Weights of a small transformer language model: no biases in attention or MLP, untied embeddings.
Each number is 500 + 25 x the weight over its row's rms, rounded and kept within 0 to 999. Layers, rows and columns count from 0. Numbers have three digits each. The size before them is the row's rms in percent of the matrix's.

# layer 2 MLP down (transposed), 1536x384, rms 0.11, rows 1375-1423, columns 96-191
097:523503506502493527435488492508477520437524532515512504487497482490509507514480489491501494471497533473471456462491523494438467488467487516496527497534471514507501467494488499472480545493502492555501457478443516526512497505497499485504481528509518500534503531476485503507515468490468490461
105:514483469485478526525497560511489507467511516532513523504524526481500488512512522523473483500477496494530534528497501512516472525498452495509526496497498507460494518496481474490474485502501517480467535495474491538452507501516496492538505520486485496481486486462494538477521521488512537532
096:428524467465487498530493513518506502489516481480475509506468494548489479478491484484520480480538512518497510490536496490481519442482493531541532542545491470446481497494491497495494484503465515499502515511566480501472502499485476478522515479510519493571484495504459491514493517517462523482
101:524525492521572517522511493499524525503502501477544543475484558543495481468515522515527492476485502538489537456531449498502494498484496488543486501451513499510512531476519536508510427499479497475476485503468528538524518530498494502514509495552502509533501501495534506487458523481471520503
103:499529470517486462465502508486483506485464535533521456505588510499448532543516492469505546484499464492500502521459523501460506495505532504513528499541471529508516496506486498523500507458507481553516515467465496497495520481485476495528448455469500516489503457503482487514522512531518512468
092:535493484515507527498479575514517497525551478514532502514496538498486533498498473513514501517520467515557498580506537499493480507480495486466515463465518489517498557524542516514499499525566528509481501476534534536507497513535484520458483550503452502482462528511529507475522492479511496518
089:538503481515522525536474479477521492521511501450517489516472497497490508501497488510523477517476489525497452487478482515462529531494487487525493502530501489566488485515496469504486467503483507529472517475507535472517467526489473485495512470490519526483503475537488511501505541506484501504
101:503544519456504499475493481505547486492509543549473518475506522487513479542506503469524496516504480434512526512487480495483485482534499496498518507470470466487505493478494497487534495477460471476487526487514496472506508444481515537491487494493511498464511529547484505515483500498474477507
102:475504473505521513502529462500501491499533506496508476499495522511475488487524468522528483512553491511516522524529485489500498473513503523477461515542516524489509416516483486483471524506498475484468495531504504461514489470515509480505476484508499493506523463514497478495523506510465551493
103:506518529518486472498487548495491483534538440460507523497511478487499527496457496505502502538459477493509496549525545443431464460494501517528498515475504466520476503525515483490541475530472441507487495507487527519525499516503490476473540515536475487496485510498464499521488473501470500510
092:487438501480500429492521464468516490466476523472520467539510488502492546485498466510494499525506538523472491435466521494490533509520542483520533519493470500537518455479526504503522464502478476482502481510508481471496526504489472490485527524548544538474502465492508497535526529521540491491
104:454483502481473495489497521473522561537517505459510455505514548512491470464498516486504457563533473491518515471484530505500511496469510514486505539525551516485479495516489498516508517507501516516526492482496489484577439512454486465507543549498486496453551513494505499483528473544519467490
105:455509536482523470532507484474468493519484512512514491531510523519491526540523518487466485494497490480519535530454508507484518511487474508483523529506529493499475545513510511439467526503496551492505484474495469520442503519500447518495479490494527470538477523492555497524525500501537507523
098:521511535466499519453481505504550467511526489527498495498477487498550509515506501515499453461513475490520480519481510458516541523462498511524497494479480449520505464501492498494529539478520496512511498471508507474510492497490522482487464473481509493503514532498530496527520453513490485471
090:523479482527497527499499529508459559493508469517497527517520515513514497522517533477510520486475537494527487530501507505495415528466496516469510457474499487519527516481476520510479511505512494444472466462545484464560495526528463493516491501534479505513526505510483468517459508496494537458
099:544500494464472500475502478533503480479498500533494512485551526452503519562485479497521499487462514518542486464483521555548530524501461479477465503455510490490495500510514500449507472498556491479479492489494485533529515528509510488516487492530524475495509458513511475483491446458497512493
101:557465463513522489475489487495474500503525486470479502485518463465531523506518541530497495490504507497506478553488482490494494477507501455529489475528531514471502509529492500526461530499517449481479534504506515482489496532566509458511481458473521507534504474486462501523486465504518512493
087:494477499515536504520494520464509467493512476519495499525523543517515480475472476511479512492488466537523480429511506484485498500516489474548516508457518485445484520517539484476525468508473469471445507526527499509498496500499476499510521472513491508498528513493461483466510481474514529500
097:501522475531503520499473529535544479532494538528516499520456523502471497467482468552523536493495466500502513535513535445482507517461512485547452475502488448506483537529471535506482500544536500516497494474497483474486505486483536479491461467430450493451473534506520521484498505529512516504
102:501477501522492533511493511510495505478505512490474460519473443486486511475503520512502515466493518512475492466464447500485500529504491502458507469507505518515503507494526544450522487505523477538511455519563544553498518472507481502492528498479530489437505444486455487474511550465498452515
101:503531479511490495517533503502498505526531523511487508451501530505489494528516549510528497508521484529520493450499513494516502513491474503509520486533518487533485518460511462521460439492523497516521478513505481496446468478479485421486534479483516523514463513552497507519497513517458504521
110:505524513460512463538511511500506533459532471493533499473529501514493520513479479504507494496469489488431486540463475506501537517530493491500507509488461522469484512524447479476514507543469495475553469493523488463513506455492493449534463489509501502543479464542469544566510470499486525489
097:506525503497511512484487510479524522512473487523540491486503485497506463475506529485510506457483511543509535513532522462476508493461523576498552439522493457444511546452496498472518519452500496466513527510527464516516510487513505514469498454473514520527520522489509459525462502476465507517
098:501509497525523506451513480474498491500507522525465496507518511500526528479512544508465498512536461530493526491487518503487523504493456477494488570498514474540507495484514556477490524561458500504486473532467507488505491508526451478495527471477470510544510486492473460501477478470517511513
099:500524522493501454500467456537510560564489488515507505424554529496487482474511483465501493507494529498448492469553519482496512510546526498508512521512509502439535491514504514559480513503485508487552507434486511488482509501524503510516500487518517497482535511494474501554500499496490441494
099:467513506491517486495550455490518552499485532504426480445476524464514509541516515496525498511513524509473459480539480465487526452522480517441497458535515523497490470519465502438524500478487513497456491476524460488538487513526487498474544488468478486470481524514531507473497477509475465493
101:527503569499467519511512531508526521519518492506484518494512478487477522461456494526538497518473545479528480519492533515472463487529512490461518481486514538500525519525484487491448529492529483471503484489495526487503547484543503563496525511485458485531531515469552516496511509477490513474
098:479498500502503516478463512522544427516515509475504499502509511452471541500522523447434450475519520467533506476457502489512462498517532473477517516514522547572527490521514475503557519473491536471550504532539508467525514504521494490494498495502502492499476546513465510505473490473508486531
098:514501481509509510506526450523493529545472545527492505498488491523480514500504494511480503499474492518504484498480496488494494516467476477463475489502485496526514455503484488462506483497519456500465520491486528471522493539553486440464482518522529520506492493550499521480486493554495508473
103:483449539465483463531519532560484484542537476526504498486464464536510514502487517545498501520486512526507491498488553487475530530510526496476510509471506502501485519505492531536506483489490453510508498491503516508494504449499496522486498488510542478467465480480464511460508521490461529473
103:514461516499490526468503498511512502499546483448550500451502527483527529454494544520467491495503521486497496522520480493505495483546491481508535541508467471540550464495500549500506529498504476506485464496510485500505522515480495534493427514463530508483458506524520466505480515501535524522
096:502499495505500438533496512513500491524513477510510512492521561581519517541543516460533492526488502500487452475512509477512493531522503511447492512488484484448547506482515528457495507482499542500539466498528523479522549537513517521534480480500531496472486536493486510552515529513496478478
106:542486473504494540535516503501499503472519510538495495523500508516482523457525494480514510493462449546464520517477515510482496510480481491511525520496491508509497478473525521519446565509518492517488470484528498516485525430523505531525510484481475520428499471509464481468507499471478503532
091:520517489492487488491481457544541525483506492508498537484508486480472476463479504459502534477559491498481513474516507531478516531544531510490476528502456464539528451533517457505518496535508479501566461499504517494471495474510506501500462517532544461495504480485490537459484492494503482522
098:477493501520499499516509505483501505470539500513481501518492501510509514513500495527521484475498492508503464509495491523468499515501529494496509522486523495484535495482494520499486486507493510500500511457497472507503500561503499520513481533484455491541499501499498526497506509519529503519
103:537486506480484490481499519489488479492478503497567509483519472504467509539448493492467503479472534486505508486462519506469499485472508493533482510494519523495526541533446482507480504518523494517462446504506485506520515485480459497495459479526557468564546532504445478513532457510542494537
106:523472467519461476499514467476498513471509483466489528525498504502508484500549468511508493522510524517497520479539502488495523506532509531481510485508482478440481563504502531527517466491493530478482490536550483532482492537523523532487457477452497543528492496486525521501443510470557487488
102:489462474477510518504493539489498520498521464472514505497518530531505504528468528532550554504493472475491464473518499523514448519505484467539499505482533504520479502473471540496503514527547452494512494535472528466452537503478486480482534510497506492500520535476508528495480502511512478476
101:525482482458524522518498501507485528473475466474502503474549541545481458503509535487550516470505481474509530446542504497460492481492472505512509536497478534476518505509473502499494475532521496474480487489471565487484505473554507459507492489511506484489547480510466502523499541509508504480
111:504482506480487478482512457516512532470473471512470492504481480518478551555507516511481483513523505487511543507506516475471498468486486535521515464460475503473472502540494503480512489484508516489531518461501532518495468451478470470531474501523524513518529521514536542503513495514542457453
095:523560449526482502518545529473493540514478527469507484475485510459480515501500521516495530480454515473455465475519489533500485494485523500451478502502513553517483465510472521455504487475512496524495510464519526492544517472487498506490490489555503507473529500495537507501489496508520532498
096:480539513490500479495458513516478500461493524494503482487508523549491525490440519496493498475496514495484504491522558524549469555454529463483467504448552517485513485471514518529484502467515482503532476469491494538491516487486485488470500489522495537525510527480496503549497483546525470484
090:493521520539495533517532474496509480490530513469495516528482487481498493498534492519489509537488493485480499481526478492479480485529462476481494500508499531519482486535543502475530500494519484520533493524508502449548506481507488505502509489487473477480530539548482445518520547502485491500
110:487505484526545515492530454543499508480520494509511507521512535470507503485485520496476517552519501497464499527492517494487495501465490493555477510497522475512461471574494460493465512477481525486564464475495529530500469463513507517491480524521471521469550473485523530495518507494494508469
094:565506518508497562521457545484491472514486505511488499507480501484484514517549521486513507513483467500502491482530495514480507485498523478486480538484540534549498495451476510511550530504534473496501484494470512494482543498524490529509498493506529469485522500502519485529498484536510485488
090:501503513521474513550508495519512532544502481485493540501493526518503525518456509495479513548476464449511515521528521494504468506505512513472471518486499561535471507470476468495489468469485522473465466494514510486492517514454482520514490477471503465517500501532532506513456467479466481515
091:531517496521442478463512433495444475525513524481512509476517512475510514494486509480535475510476513485484466414528500483512498488477540507520515503475489483544500514470515487500510472480454522489519492523469480474512511477508538488487475494489488539474523488478470519494532542503526503504
116:494489504491513508531494497486474540531495468475485531474512483493478490436480516439537496513469505515468514517495493520477514531454526539504523489510482490513519454534506492438507506483540478515481472480557483536513491477487483495503519529503492502528492486484509484477498507488483549533
096:471467515480510498504493535516486478548516501499513527535471503469517494518523503530512494497537456487533514550478506442534468504485513480492495492490479502528452503511496508517485535485514486510481493518498494510476501545500494495490453485526499470490498516467493513467480495506534460534
# layer 2 MLP gate, 1536x384, rms 0.118, rows 1376-1423, columns 96-191
095:489476472489482498496472573537524500507485487502483516477505462522489538559554501540516471464482446531505477489496495478518472529517500486504508471495524533436506525505497479503475496527514512501490490524474509521491477515560441469517555503499446486481531476499479497502498497498510483527
099:531482513513489496523496508488470562515506506472502469495572520477504511535490476470486532539488478482522439484488488515501491542472514461491469470491507538564500497462502487526461502497504482509519486530431514491484498499510507502472522515497489488460509536509529510504510459458477465503
098:499508515550489509482533493446509479456489482496497502490489491507488516475482502547491482504511505499459496469474530528476512543486476510536495522524532474494498475471511484480542497514442538517502490531489474520504468503469513557511522532475500495494480557514495460518508512454483451518
094:479452491520495480478545472500518504476490506480525505492520506493466485500490459486510572512460476482455505517470501514497491494504550501508542471513462508480459505527488480518480514513471497541484560506469497488474493448495509514509471482490506510503460499512478484507496552450446490500
090:462501495489501482479503476482492486553466526491500467448496503470521488502491479475504491530460517466412490500542473504526471486475556518477518462533507478495462457488477511479485540530463508516467482528510483490505525486500482476536539470517508475478517485529511491519533482473538454473
098:470497513529524511496512471511550542521457502483515501493474512533513490493527444542523535523474498472498479551498526520505506486515502530489501523472486494499484531546503490498468504527533468502496491500539495511497509515467501490491566537510520499487519467467529468480523512512514498506
095:493490494512512502452498499540538497500511469503505474516525508513505526517503518490513522496555519505521526480500470501481492479482501575549484564502508466518500514512502504516508498514526471505507482512488528498501530501500501492459525473464468550524512473485496452516534501503484483535
104:520495499508501474469488573516478514471461519500522502496516484508533523556468482477450492523484471513469513505485517486483487513511490475480523492488479480529487500491496480541519462511553529474494505507519524519495524517474495494507559521502484494479516494447482506517504499502515436499
102:470531510520481509544488500510511488465458522476479522461473502492502501508555526492491501495541504495528557499472508493494539498534489533490498486480500557535499480513508525515485521473500528454444517501533437487482512444504540559524508516554532537525556484500529502455532517451523465507
083:482456500511477448543505483477510497470491494489530488516523487448491545468491462515489495502483529490499502449510516499487520531498536510461484499506475481514503449507489498507514473482473484516510477491512473477492544501499508526498525496524510573481504483486500485526538530494535499514
095:488480474476492489491482500487505479481505423527453523460507523529528512514547526437525482476523507489475467523492525463494514486446464513454536499498534545478487470468478507509496514474524490539476492453495533492502482495486549502530523441485508515512499503518503502522492502449468473518
099:504464498490439542530478497463474493503496557473495483518499514491516517526516466467516526514518512442507513468474453498517527498504512558546526496504516496514486479506457522473489509513499518509466456491503442543489507497467490498497461473457496479505483505502510461492495474486496496523
098:524470495516466474482520490463453512506456535510437515543513515472494525548531544467509509493486508485498480524531479513537470500490489522469513513534523555471483462483474497502532546522492550487514483489446480481479463513496510537505533488505528503509524523501535539481482517493482512527
097:539498519487519486523460511480459541471485514486496537544523513528491492500503479498524508505488523505491501484519516490528504497480526493462478486525512503496511495497489492494503517477470557540455488534502516502527451485508482502513501505543502510511528530469525483475482504509519516514
096:492494528494493514510518528473486466527471492477513524541474467524511467481506500487484487481470467480516508531535484494521509520496521516531524522470489475504492468494510505508474526532436480495499519449519508545552498499509515497500536517456483552504505541507431527476507479512496491510
111:553448486488477487506477475505499512514477506472516489467489511480557503514495554498476490474554474512479501528518467483529516485498460474490470508539520505521503512486493550508485450511521460486497490494482468491482478491494484434510524468484564549518467477491487513506529498497507492516
091:492490481483517504516535469469533513480477513569525464494536502476527529502550504492511528506528525525536534475511559481490484479533509528527502537540509542521530513470519473468521542504514470484501492485489509550520458531558497488527527487493502466491452537501495497494540446467478466515
089:485513560508500484484528526484510492488448493492467506489523495501474494456542492478493502492485526471523471487503499494483485515498501512500485516512455460459522510485531469504505480540548491501497458491494506492512497515465519468490515466514517525481491487494494486485514479575492532507
108:514498493500478473466483474470541492496520473490482560456512516514531477519486538507511520490496497506487483519510529496450491467513526528523499533502460494506505442547484441526494482504514528500471521541461484461505485527507509509499499510498486531503533485512494565538523499480508520455
092:498485481525506515517500469472519532537488468525478470514480520490473502514499512467503516530475506487525544471499488549486490476455489497501510511496512468459495464463497526520544545500510503473506477467510533489529511509516506489511500476567472475498520511544520506463480528553493535505
114:470497487410512484545507498504490489504531527481507525491496516484543472499502495528511485471482525467487508519497482510498492517514513484502501467515523536501539488549463517515472511480541485506521542449487512453495507520496488479534523491490485488463487517491507529521497529518499515466
098:506526505524500495502507452518506502534533504514500503483516484489514556526475483499482456474510468474496501513507474539472470494541492473521477536512505501550476500486470498494494505502464494569499422496476516507504495497526482512485487553485510448505531489545506478475500519520494483467
102:490481491480511488518506517501522514493457509472496458466507507476518498463510463514523488533481537457506503493501531509459499493511508483496472470507525474478492476541470464530479484532476530488494525517539529500509478522482583484496472509480506512507509507473515557457549533549496524470
099:540463507462514489502497520469470529446476557500510478494508492505502501513446515493477496515529498499479479502439495517493512483499496502484518505478473505548483477493448550506526454487505490514510503482524525517495493487515534490478496521503527520526500506496508512489509533480482547501
096:527506527507493471506454471425497473520497501502498492521545522481489503517486447525515516457500497539499500554534473514480482510486548482489507510514491507528543504527497481501512529501477560523537482514508549526482517478486509514486538531507497490510549480504469479490478506483510487515
106:447498479515477495546471442495524517530531491471503488506508493506505491487494443485503467502531509469494529524479508513536509455510485496500514508524468486495496466443519481531531462536467492509512467515496476504548545518534515511530516513498510522504533481493515485481530522499524437474
100:540490485472563499522466502489522493470503495463512504466513559501504498473537502550503486518466530519457516506506489488491485543486494501515486436495505550489485529514537523482443465514498474511477504473491468481513513511473490466503530484514448495531556496526531489508498478518527518485
106:524514510520480509461483519539477534516491473504450475484486497506566516512475502538470478488482489463513518503514496485498512496483477486523438520489510485530500499507479530520467503526480471496496485495443497492531521507494499504517552512503482479486470501474527499505485495553504470531
101:459527473456542532451460463468504513458522511487473476516520484431479478529505509460501542534492508480473477491494484508509511455492481493529509546474479519491503510503470471510506507500530526424466433473466524468512497541529530507532489480469457492503528524498508508506508468504498471536
091:547490520490478490492520541509501507523493485483519479522526493516456512505494477500466581534490502468476514556483484506518498476504486531491504532543515521540444496554521512502506494507505538475524518545520517513500531514486524498501479477499473526499533523477513477508530485534495498532
086:521502483454493507510488483522488531464509491500477494515494487493460487494527473505438472460482462489452488561536474493485503468487515505528514489502487510497455470559517508505465508494518513504506522503478490518432496510459461441495492536487490445524485455482489540441533426511493514479
105:478507471511495459560457569518520506495508501520511514504493473514523478521523531512530517487472498504517504526484487487515531518509492519538509470524475495487512519480505535470471518524515490505481506502503507487467492521482544515574514488507505564512535508486536514492499473470450539500
098:531530517468531469518523512482467468523492511512453487506506501521527488514535469583479493485464524521493500505482489507515495492486516521479463488510492524521494470531484529501514492442495575484455541486493515478477531543484452460514505484488487515476539502493485461502519487543520512494
104:469494496518488494510522434517493505511544510519500487509480527508503506507503529502499486500523476485498473515487491521476505523505530500490465497470493476494495483456504475491481490504511494472509513493499465511497523582473483520474461533446475495516464511486502545515484494502506489476
099:535474490497468447503527533535500508508520499471509495500533460530481534489484515552471507503469504502495513491441501507502472505452479490571526519504540498497542478545454504508484507545525494523491466481499478505508525495496478475498528467502530470540531502501460439499542452501550483521
106:495512497473509473541494507479477517490524523526525516473493512498478515512471483526510496500508500511487474533481503544502483473512524526485525515500462479538504460521469460498481504453500483468507509523486492502496478495513488526521467488501488494508510502485524502510531520516515524503
095:512489533516459467518498477538483495498467527522507539504486467522530470514524465472502468536513505520480563501491512449512464489466521524500508524486462466461533465516504521543536512507472496471499522469512522517529491493543499515501503502503509500507469482524496502478497484515524474503
107:505484482535480496528506538513473466489470508492493535505507535472483482472509495497503515522472516497498503523521520508514494549500457502561452506479500510483511489476485484484449505480456528499495514501509521508480518476572535506491503490520532502483505482497501515475530509523478488510
112:530502499487468514492516503524510512474486489503508501529507497508499515507488488474469499490508456503480549483498520491451480469494492501508534502506497546499479509520460461471474484499480510546527508467541473553534470458498479553534451506490487480513538481489546515529467487527498498458
096:506464506480506494491484453521499497453493505509477506525523514504484529462505472499480490548532524509544512538473501434511478456524507474533503540516503450493546523533529465541522507488473549502515509563474489530489477526497529477501536516488478557507504474513465544481541518513515449497
099:497482461485515513477502446466486533540492523519483512502473467496491493539559514482528485527499488499538505541476494483438499479498507516530496506550463494505469521525489468480531512510481530469502492529522499471516468536478505486493519525435529485511505496512482542479523508508471506514
087:489517496505497507476514506502503505525493514514510495490457505513489513515486528516515506483466455528496482548505500473517486547505484492491490507454495512470480499532456495525518518507499557525456496504526549537491495501479522485500491502466500482455504448490514533504503459509509532456
112:477502490463469521440523490473504498501485502525485506478474477528517506535504476462482526472494533508477512490465516449494506464489493488440536510474449495523519535424477545503511476584498530489459508451468476483475506527475494543513510445490545487493437511500477510518495491471504461536
111:480491497510496484517459491513476485506545495523510490500472474492464504500474542537504492555496520535504485506475501534532505512517497472497500467501524519510488484465453512465516516497473477487508511471446535518525488483478491495514568517471508491530483481487511527501497487529496475478
092:490480525519486529557500482520493491516478461493492501531535508478496522499455510488436527520495496495478515502525536478491466474490507512518467493515510522505453499475496484519477476492516533475470499481513509495505514512432495491493498506509461474503510500538528535488469508505496455548
091:497534465481496501506517544497534520510463494522500464525498525507509455476495525499463503479496557530560476521504500502555480516512503474525475500536513482503527444509537499491520489525513492509460492495543517515512537519487502504480522482473500496467504514519500501502524478513507486465
107:487475504505445501504538529489496530480536486536521498474500482513508510491518501482494517500508512502467503548466443501487494495508473517475513503512463471505506457481455577504488540501495486505518487448505507558484479497518505536499527507509457474493487521492473502500479474452508538489
095:524525509545537484514533502492503485564470499497510525466498503492470508445480477522500510514533523493481524504510516558518463504472523524488514505521494466431516492519506513516481502467527480538476539505514469506494567510500522482509481501505468519478567484492495452489503495483482484532
# layer 2 MLP up, 1536x384, rms 0.125, rows 1376-1423, columns 96-191
104:509529504506516479487536433475469522483501523501502465523494533483522475434464486470486507524542534465498508552518489498493523514494516500506487533504479456567486472509529531492531531491494503487506496466536514472505518461454537536509446502502527486495483528502513485514503521517491508467
102:537448502531492512481521490503492480478477520552507519499491515465529507535496485483491456519448504464474492514514504485476498538511509509447470480441526516566549521496511486488495487505528487505530501477483515512505528513517509470487496499468482507448535516510534496504490545476507493514
097:488505508505463492478498493472484495464501524556466517511521456456491513546482471474496488486514492486503450514470521479500514484480479515454520500530477505533488497512476460507497557521505511519485523501522507455497476491493510503508498507456512490466496529523484496503512470500514503510
105:500458551497500502522508510526523517481538470483459550487467505497534455478512493516502508515535499499530519463529469508517462534512464492474474497459493487487506488487498520485486467556500502469492501503537508497486472486541533522503538554496508487519491518514505493479468483475486478542
089:496498496479466474499533499467472490531472518503439508477509483520493504500507516513504512506470478490443489484501475498519508474516507502495482503525524531489524502490479493511519505479498506467513506510482494461476506512460555491519524484441520507489543469482458503509505492482476494491
100:463499500474542511484484493503485468505481508553529488509489495542518471506500508510488541481483503491486508518498517490553478500504471509460474484507500473475511532506518537484535530480499509489477525521539464522472508492503507530509471512544483476536516471502526509499466448445483496507
105:515463465521523497512532558485454506525481434455511489540518512511467537456490497543507486512480507561485469471510490505526534501475519477526509508547532494487522521506454492524481494528513507505513479492481479508498496526507482466488514511501523506541468486464496486505507498479517488506
102:506518468507494462477529564476462513498472508505502480519500511510533551516486503466477498505472458523478506476499545487471478536503494496498513478499510467525472494501507478539524463491535547468501496530521495504491522486486478467489521520492503477505495533445497487482519505512524448492
102:478517523462547516528488471509504522529508525535503470498507559504487499502496544482466476490511563517531485522506500546552524505523477498478488470534504501483487462470532458493490491511492545502510504490487466458501507476520463527533512528498515512551476523524478484510539529487521475491
094:499540512510491530523517471526505498517488480496486507482495505510486459467528526477487509489482477495515515484512476499501458479479488542487497492531527481463465473500466492523508513453457485560501475499489478476518500516456533516559488473504451496499504518490483517517505497506477506545
093:504557500500540480529499498493462486460496490520470536543506480522522526537497511498468531417507575485534462468500518450485476478495518496511538457513450482464506481539518528503537468508469509486487507494528519490482516495534536528520473495506502526526500504508488492531532517456545495514
096:543482495498482523460460509492499471476520472496461508495489494486508489478469468495511478505508490554471478508543500515528506478494549481513465511514473489483518457479499485534532460504473452508476501498520542444563519486521524479463488510521458528471499491509476490453494513483465456466
100:488502449497468465497516525481530471531486484453479500488516498512468501510457490516509547533440517505510490469484518506508485477511488492521516490513515542520500564513534514500470441554487515516462499488494477512466477508537486538499504491501524497479492487505468513535499507492500478506
095:465502517491503475486501496486551477482502499513518465482498466509461455468470509533466531540539428556488518505496496499520573440511491472520499488526533518446517471500490516493487484503450541534522548498484561519469511473496536489508533517498464487519512503486509499473502502485500497505
095:485492526505488514490544514499509473518489491503550496510448463530519487504494498484460517504466487480544508505529481488498498475496521538498515499460499490490504515483516506506485535520480445490502498457524508523557486486494492520514545464462454565496486554489440514490528492507482495521
105:448531512501505545505520533504507492481489479509505496518528497515429512474485463504529509524455527503497501492464513514482500512526509498512523523505460496517450494469464512459495533514488541525510455526500501498572531485480494561480518506508506504507499516516526470492499508508513480495
091:475518498491471516507469497524472519485451464497491523491477455512484520541534539480513479500538546456461490513476490507515513502498527518475500531540529489537513489500466466511469511480542515516510519517468471469513535524489528511481473509539485502506470484512520496524505529534472494527
091:513486489457483480461522473478463513450485487465495481499540493501509515545470536455498462502505501493531470515492493535527507528523477499451544505497498538499521472476521466479537523497456521488490503510479482524500497536542450524502448503551520525520498496481502483484524475524513479452
104:480539487494528509499496468497543506508509473509493547472493501479520509515501528503479476457538498510475514479520558532546506462532466533514478540502471457508510467486476452506505505507463531477491498497440494465490473527517530527518504495538517503554491495514480526528536494478508488488
108:481480526485498502512491494472523481443479492495503519557514478500494461478494462478488497478481517461497497529506479506510506506526524505454490522485504512470511465491490515484556579528458461505485491478492502474540535540523537577527444522523466466493549504458498474470496474512501526475
110:499498495507519509470509464514471523547480538526480480489503517504534506509522474544542521481450527522480542486509506525484501470507480510499535464515518532466448523496455528482515581494541507506502506497507499509490506503496523519517501488485460499494461485500518455499486498524489451511
108:505504473533498477514519488506471491496499497500447484512518532506487538513480483503469487526522503460483433501466494567543499537523485439467488548459481535576511425523541499521477466562512508479511486523467536469499482517498503458498515519489530496497472488491490523487512502537525464497
103:481534504506477486519476479523473529516479524467496525479485459519496464526492468473554488473505496464519470553525479535505472514513518552510533412514537550470515481501490464497503511437510493532513503489509470526503480510503558497496460531510479491498504491495469505467488544498501462499
105:516479495493511525517521566439468469439466547508481496531467464483506546541495501492480482489554508530542525493509479501485488513471497506503508473498472460559484496464462532482489496476493518532462467503518521498486510482522496500506497522508497519487486493450498458448502552513502549509
093:499527469511458453492486476504484519481535519480537521516536537539468470480469478511489545501486475485519488528466523507524473542429497497492448474489459496495511517559518470527482507496437482533529513502519540513493490493517541504465466484486495511539488483491488510465522520516535471518
102:448478464490538487482500509501486517489495505509493482451503543482502473513529525460454486483498441525491563521518477501516543503476474523539462497506446455491489515508518513498513455510506505510506519466472479521473446493493493467512509500503493480483497500524445478494497470512506504519
095:513504504449577515519494508484485467459476485529562530458500507492520480482536513557530486432476519487486508514528507503502487529494517504464480471506499500484484539521517528482470519487497482529513500507513525517492478488489469490459483501535460489503519529494503472510488475528522542469
101:481528513530513489492468536478468484528508476494535462476544452515504459498504497487504542514505497484524492485511514518550500520479529516531509510519519517499465514469546516521486487497505543548510494498475466492503478447462456509528504462496490491529488504476515497506518499423518503540
099:470523475516549528468469396437502498456490515482451496531533515467490486533504506474478499491478502489476485505466476529491504434513471479532506512509489500464490476490513489485520515533485528486482459476475512486513459527510511518476471468467447477517530519505505556507507503504501471527
102:488530485513494470498516486498493493517448520526450486545501487524474464544472474489513506512511453514490510491480516506466498518477506537479498450504543532447469524503496448497500490503485529495502554502478522505502490483537515496504530521530476481513529482467484550502511471506506480491
081:535516514464493533495480462485491491489508471502508495503490472429456486499530515469490450469505482499459504472521505492498526489492472497518484509493470493522468513557463496537489493548498474491484476499450444517494483466463470485459482502502476519508531490456455483468478473503514539520
107:498477482490499500471448508524493481479477502520468494511487479476522519502508522464525471508504497494490517517502508547534481461553499513460486517513508514506513514548452481556509516477523509510512528492469516514484519487500502510532500499486479487563497523496505482486473480531442483480
094:527523533459534461517529517487459471519481514514463478510509502523535520513556481576489508503460517511498469501490460508509500493486498524484467484506488516508483467526496516483531486428492560482462545484483502488473523541479452487497506466494475508452529506509495456502530497543523511461
100:539481502488500499477475563488478491489459471464506520536525469478500498513520475500515546485495512520513564485525508454536514478515466502496516479537489526477509504528507516495526508512487487508487504512533525505483479434527526497519540463545529506477511470519490479469506498485509524525
095:492489537520525518507480470491480512532547527519473490525461524477546473514546464496512496486497513538520514527532484478545519521525462472493489509476471471500519452462533524503524494466459488498490562483477528495510478531510475509524480559502473525467481492491528518489469534541495478478
106:472492510514534495494487531562533537509496492546522475501509550519472494509473508516496528536466499479507527502519506526495491472481510502495525538501496490554477494489462469515464468482489456492491535530470499468486442494466495496504491480557530497480514509483530513489524519518529502514
104:522537523508500521472510423502484489466499516511491526506474484447483502474517481459489489503527513502522549528513513475512533475511539528433491488514488513434495494512514450486504514490453506514475483496539486525536471514527536521548472518525468458468511519540517466512496509490496500514
106:545539499521418477475499503503495518534513501527524494545512518507504505504469502441496533506481510499504435552512529466486505561528455512503450497489484501465464475472508480492533471484470489554552489555548502524545496539524489476461477501514517491496494522482487482482507490448511503501
110:482532513487498489514490546500467495507483547483512541484510538474490444467470522495463549493495489474549474541516474511463494503498520471523517485537527517445496507443498456537493478576462491543481466521507486482544516504515484534488517504505488505514519501521497469532453472489510495560
091:503471511495497493482472437521482501472507517525505528518519513516462540465505458468472494558536517505548513510477492424480492473532515498523490553498502446500529510548520463543514499499489539490544511543478495508485475527501518485513546536498487557504511468508484539499537508510499443493
104:528486481516476522505521476506508492553496476522511519522516444455505480501534486503488461506500470466505467515478484480503498442505505539465499489515473487527526485521513483452504483481471480525453526524495478464505516519529516528555507478494483427465502481524478492492472511471490502480
082:499515483481503492469506529528509529468511506537527489479469509530511564493482470489477495501467457521514466534488509478503502542521508499459487549474521499461520493493460499543480489520493522507502484489499515547500481484501540512491494511492513508493495471485472524504514464477512512471
111:505496515500444516490518512467482505518504474506487492507507449508492516530514496453502490472481460476491527490492517462493485483484500532416511510504503491548530514411478563492517479492461554512457540478536488518482509507484461511515501488523505479516467512521479472530542493458537454537
098:474498499498544464507474474493514503495509531484523490489486500499506511456513513521520474508495538534508468502489477516518492523526473490510495446506520445520456477509482518471487529508525500495509489458460487515523434485451518448441537507513522517498493461481509471507516519544521476504
092:513527499498551525515475545533438470434481498495508512479512473524438464501534526493521512470485516548495464525488467473490504482488508499521525513509461472466554484537521510527505512539501467488462510507497480511530493511534511510490557485481488525519523493517455520461490499494480520500
086:494522455499503483508511552513494513538447452485484487502485509526503492482525545480460511484519543547558520506503468489546487485504503446531500527521507491520509458500512481480513526520523481491456511472520515500505529517522473522506509490483514519475476499497468489534492496541499500482
118:491522448493531482503503427547507512515481510479456521497521531498480513499465493558469467495488514505473520474485527486508484533477473484495498516506519527478468516520493485528515472514537501538529474525492494498497529521517478509478502486472538540472463524539543496538514507542508469485
093:505489522516488459491486504525477502499487504499518478520518520514514484510494483467472512529477495497433489480520500527481514470517466511487515495488511501471547517526510510505482455537474482457534501489462495489491495448484452492514560532458506540510514492508478472528506485484452518472